Weights of a small transformer language model: RMSNorm before and after each block, untied embeddings.
Each number is 128 + 32 x the weight over its row's rms, rounded and kept within 0 to 255. Layers, rows and columns count from 0. Numbers have three digits each. The size before them is the row's rms in percent of the matrix's.

# up: layer 2 MLP up, 768x384, rms 0.17, rows 183-187, columns 0-191
# down: layer 2 MLP down (transposed), 768x384, rms 0.453, rows 183-187, columns 0-191
# gate: layer 2 MLP gate, 768x384, rms 0.155, rows 184-187, columns 0-191
up183 090:154124136149111171061128134131141134101123065142125114112171181123181116120070176144115123096056094186125142106105138121146149113162097113124164165139125124152135192132119168136143184062163129133143129141180120129147132147135162104104155112100109085139087095075119110174145132064166120108089204067175105193145121148039132094156117126106084083145169092128169119135067084099110137127119125097128118117142073127134136136172127161137149131127110112147145121110145175175122184164164226108137119096094134173119191099132141119111113177123137069116129174136103085143115118180113174152
down183 097:108164083112115142075143128100176094164073094185159150139139158107120134112125068171106109143119151074120119143130129112111146148119113153099121198124141107178189106123094119117145165137117170116184164195146120126151108096160109093132108171144170122124070123123049105113050121151194121123097158168152148101097117130149184154077139163143136118120088100119173147169067117131131074110098176108066098142108130187142058131118119153114137137186086156168191198122069143149107133125185130154136114152147156132134088160121158125126087103086178166047126077130110100163059126137109131155
gate184 110:110091125133134127132158063133150096107092109134102170119112188162118076182077186092140099115165152104127150101139179097140111120193119141167154145124130088183116143124118114123103142138134071100123112141108118164096139113178119147130155043151117162126166120099165118175142151111156105120170156108142111125132138122062148086098087131094114065028101098149124132145164134138159133091247153156149150185126137106155154185132096143136124138099169132125152141142113131112116072091135113184121122101110136140151178120121119128078094125111050174130066089179114103112158135108114113120
up184 102:095113143141129119158108096151155117073050099126176152072145144075144074139092130144164121175125130171140108090130176123144135141136151152080131153121149192124107086143207115117158122135153029088117118147123158082172170121115134146121178147070144162134154119165149150098096092101124139163168148113159140099155120102122056139187103146124115119142114102159183098158143106128153123080144146077136066159165097080092147095110095108131137116157158116147142125148144129112114162093089193160140056119105092118108116156192127127078036071154143185133154117135156143139150131196111130147
down184 098:132098137108137096105156120105153105140139134140115173139123129095113097162108120131111128139142187136167167120133225143174139121152112153111171128055122096173150131108143149113148145188129139103191160104141107166123159083177103095147162074114132140106147120145131121131139130104152113110136131109130132136144118050054112108093105161121158065086124119116134151099122105181159142096151181131206145181089100124134106106141110146097131056123091148155133130126122153150085053149114084107149089137104129141099114072174105117127109168107026134176108127167120115097168110089123087137
gate185 095:137106110131139073135104148116106137141108117118074149110072127196165141204135111087144125154117158143142123145140093131068093149190150166172160113173107141130113141203140140180098102131093121139108119102139169112150101174146120168144149077165150124114141127098148081172127094114189129137080159107121138146125101111107192123127119144149127107156084183129136141181172099139086121116096086123125144164093195139115132051095051098155165124135198169173116132140122196129175151135083080158132110111097152188105137129174058126135171155124109173132093104105088067122089128169130075098
up185 092:146161112114151126098139109126110105153123183157133150149150083144153164110160153123083080104159149129128100131135175106157160146171100172108096169186139066213109157092144132102162122112171097103123096122113061063078125113188160087093113103146103138129088131195122129096101105180117176140149157175085144174131131120158168105171144139158170099050156079096137118119146152142153088150131145115090127067109129125077126123181168149114147171135103101094166094161092097178090145128163109194102160092177116088197096134104179109113141162082083132123092176130094070112151136122113129130
down185 095:150186121099106151150138163111134094132127199161140196087140144141139127142069177141124115099167125143083100129142091122091135138167136171128040169125090061168078145112109150090133148109154094082094134126166167106104144116082172119174125123152136148185132196100075069092133125060132106130127123105143130062156140110179127139121139118128103166111140128119154076125153129138185171171148181179079170117096191106124143164112116195102117107099135157168127159112124106111122158142138121130098149082117049075133150088127131081197095101113155151082095131159124147092097191083120091132
gate186 096:121123134096182132140146131109113084095185118131080145061136156167161088090133119106129125123100135143124136077112138135116094149120150142104178141128119102121098153170134150168177163162119117164184088168114082114119174094120071164139110142100170125195062107073164155148142104107137123101117100160070104064108158212134095145117132127123042110167052152195127076121134085088158122052145104181113102089147130076169060144174115110141158128159122131133127135111085199162063118130148134102110126127077179123090164135160121085158130128144149079167079136099136134115139128122097190110
up186 091:117185117141140146113139076078170118159092169121113086121075121100081150118101150151082112107149118171121158143130112193138150184141101095103156107078091107156164167118165156108058076073153127098161159115132152150150137147138171080123127141132099100114124130138119108172138124121136132105132156066152104134134143176125148132144142141125168060091187121041133139104158105127097119185072130101134142163108114114114135163094129136202092105151082111121134127137172123119145105085081092081141133107178101174164149120136157137151113082130135099118115125157057148123067154138112149173
down186 094:118129138178097172145142103089073130162116120118157115180131126099079200128150196081138123149142099190134149192142140164138165142166123066151075118128106195121086087099182142081148133097213107139170160119139152106114102092105062139195154163097208143123130115143145153139138082119093160125124153122158088141130088072147155095138179130125187137136169088067134090133168099131171115125047086075134159052110088053029137113115115156074154106088103125119077136149102087166125157071125114139112124103071034127084114098066152109155045170171163095055122102097082103180151130104179118146
gate187 106:150089111085121149172169092090099119163153106131079132153112109135170117124093182109136119128155157127087149119194080115209120127102091135088174156141157128137070166154133134128225110086147067132171105206079096177174161085146098128060154121171140128196095156143154128147109174182133101160143170133166113163082160124147114123140123154137114163197186177158141150118156149127140157068182140113142112094185112153106119058198052115114173099140110124070175132095054176087147134160182124119107146148095093126139230179151113140164181146111146133136153164121172146102127110114101118145
up187 100:144216111172078130159154059122155167117134157123120107138153125143137127121126169100155145108099091151107178072134078132149076167125111118120140163114172163092119101185115224123158135065088163163152154194130116173094191153152122064019090111126090143155082214147166151127148095160122082092119184172127103165128147163138110152161106150085126113160166142090117140156160166080150156117117160136152094097135106147093112119197069172106174114133144133086155089122107138127168159191133148114117088133130157054105168144117114107164170096122161166113158175149131158145077146108145146160
down187 100:168057112114120166166144091100151177119135113085146130120143145109102155074148106115151138165127150154114173070155108088118152079090091161159106135119105075091154167166119109134085140077114100135163070185115104030118059122095095143127121183089118128144130141158147121132096125151139138113130095114190141090054156142117168121139146160111097124102143182107145125141151131129081107156129177102146182139130134124113114134135031153076189123114127050106110103105138166164123106087195119155134164151119063129149090116133144174081127099142119195203153080178176137136129101134143208155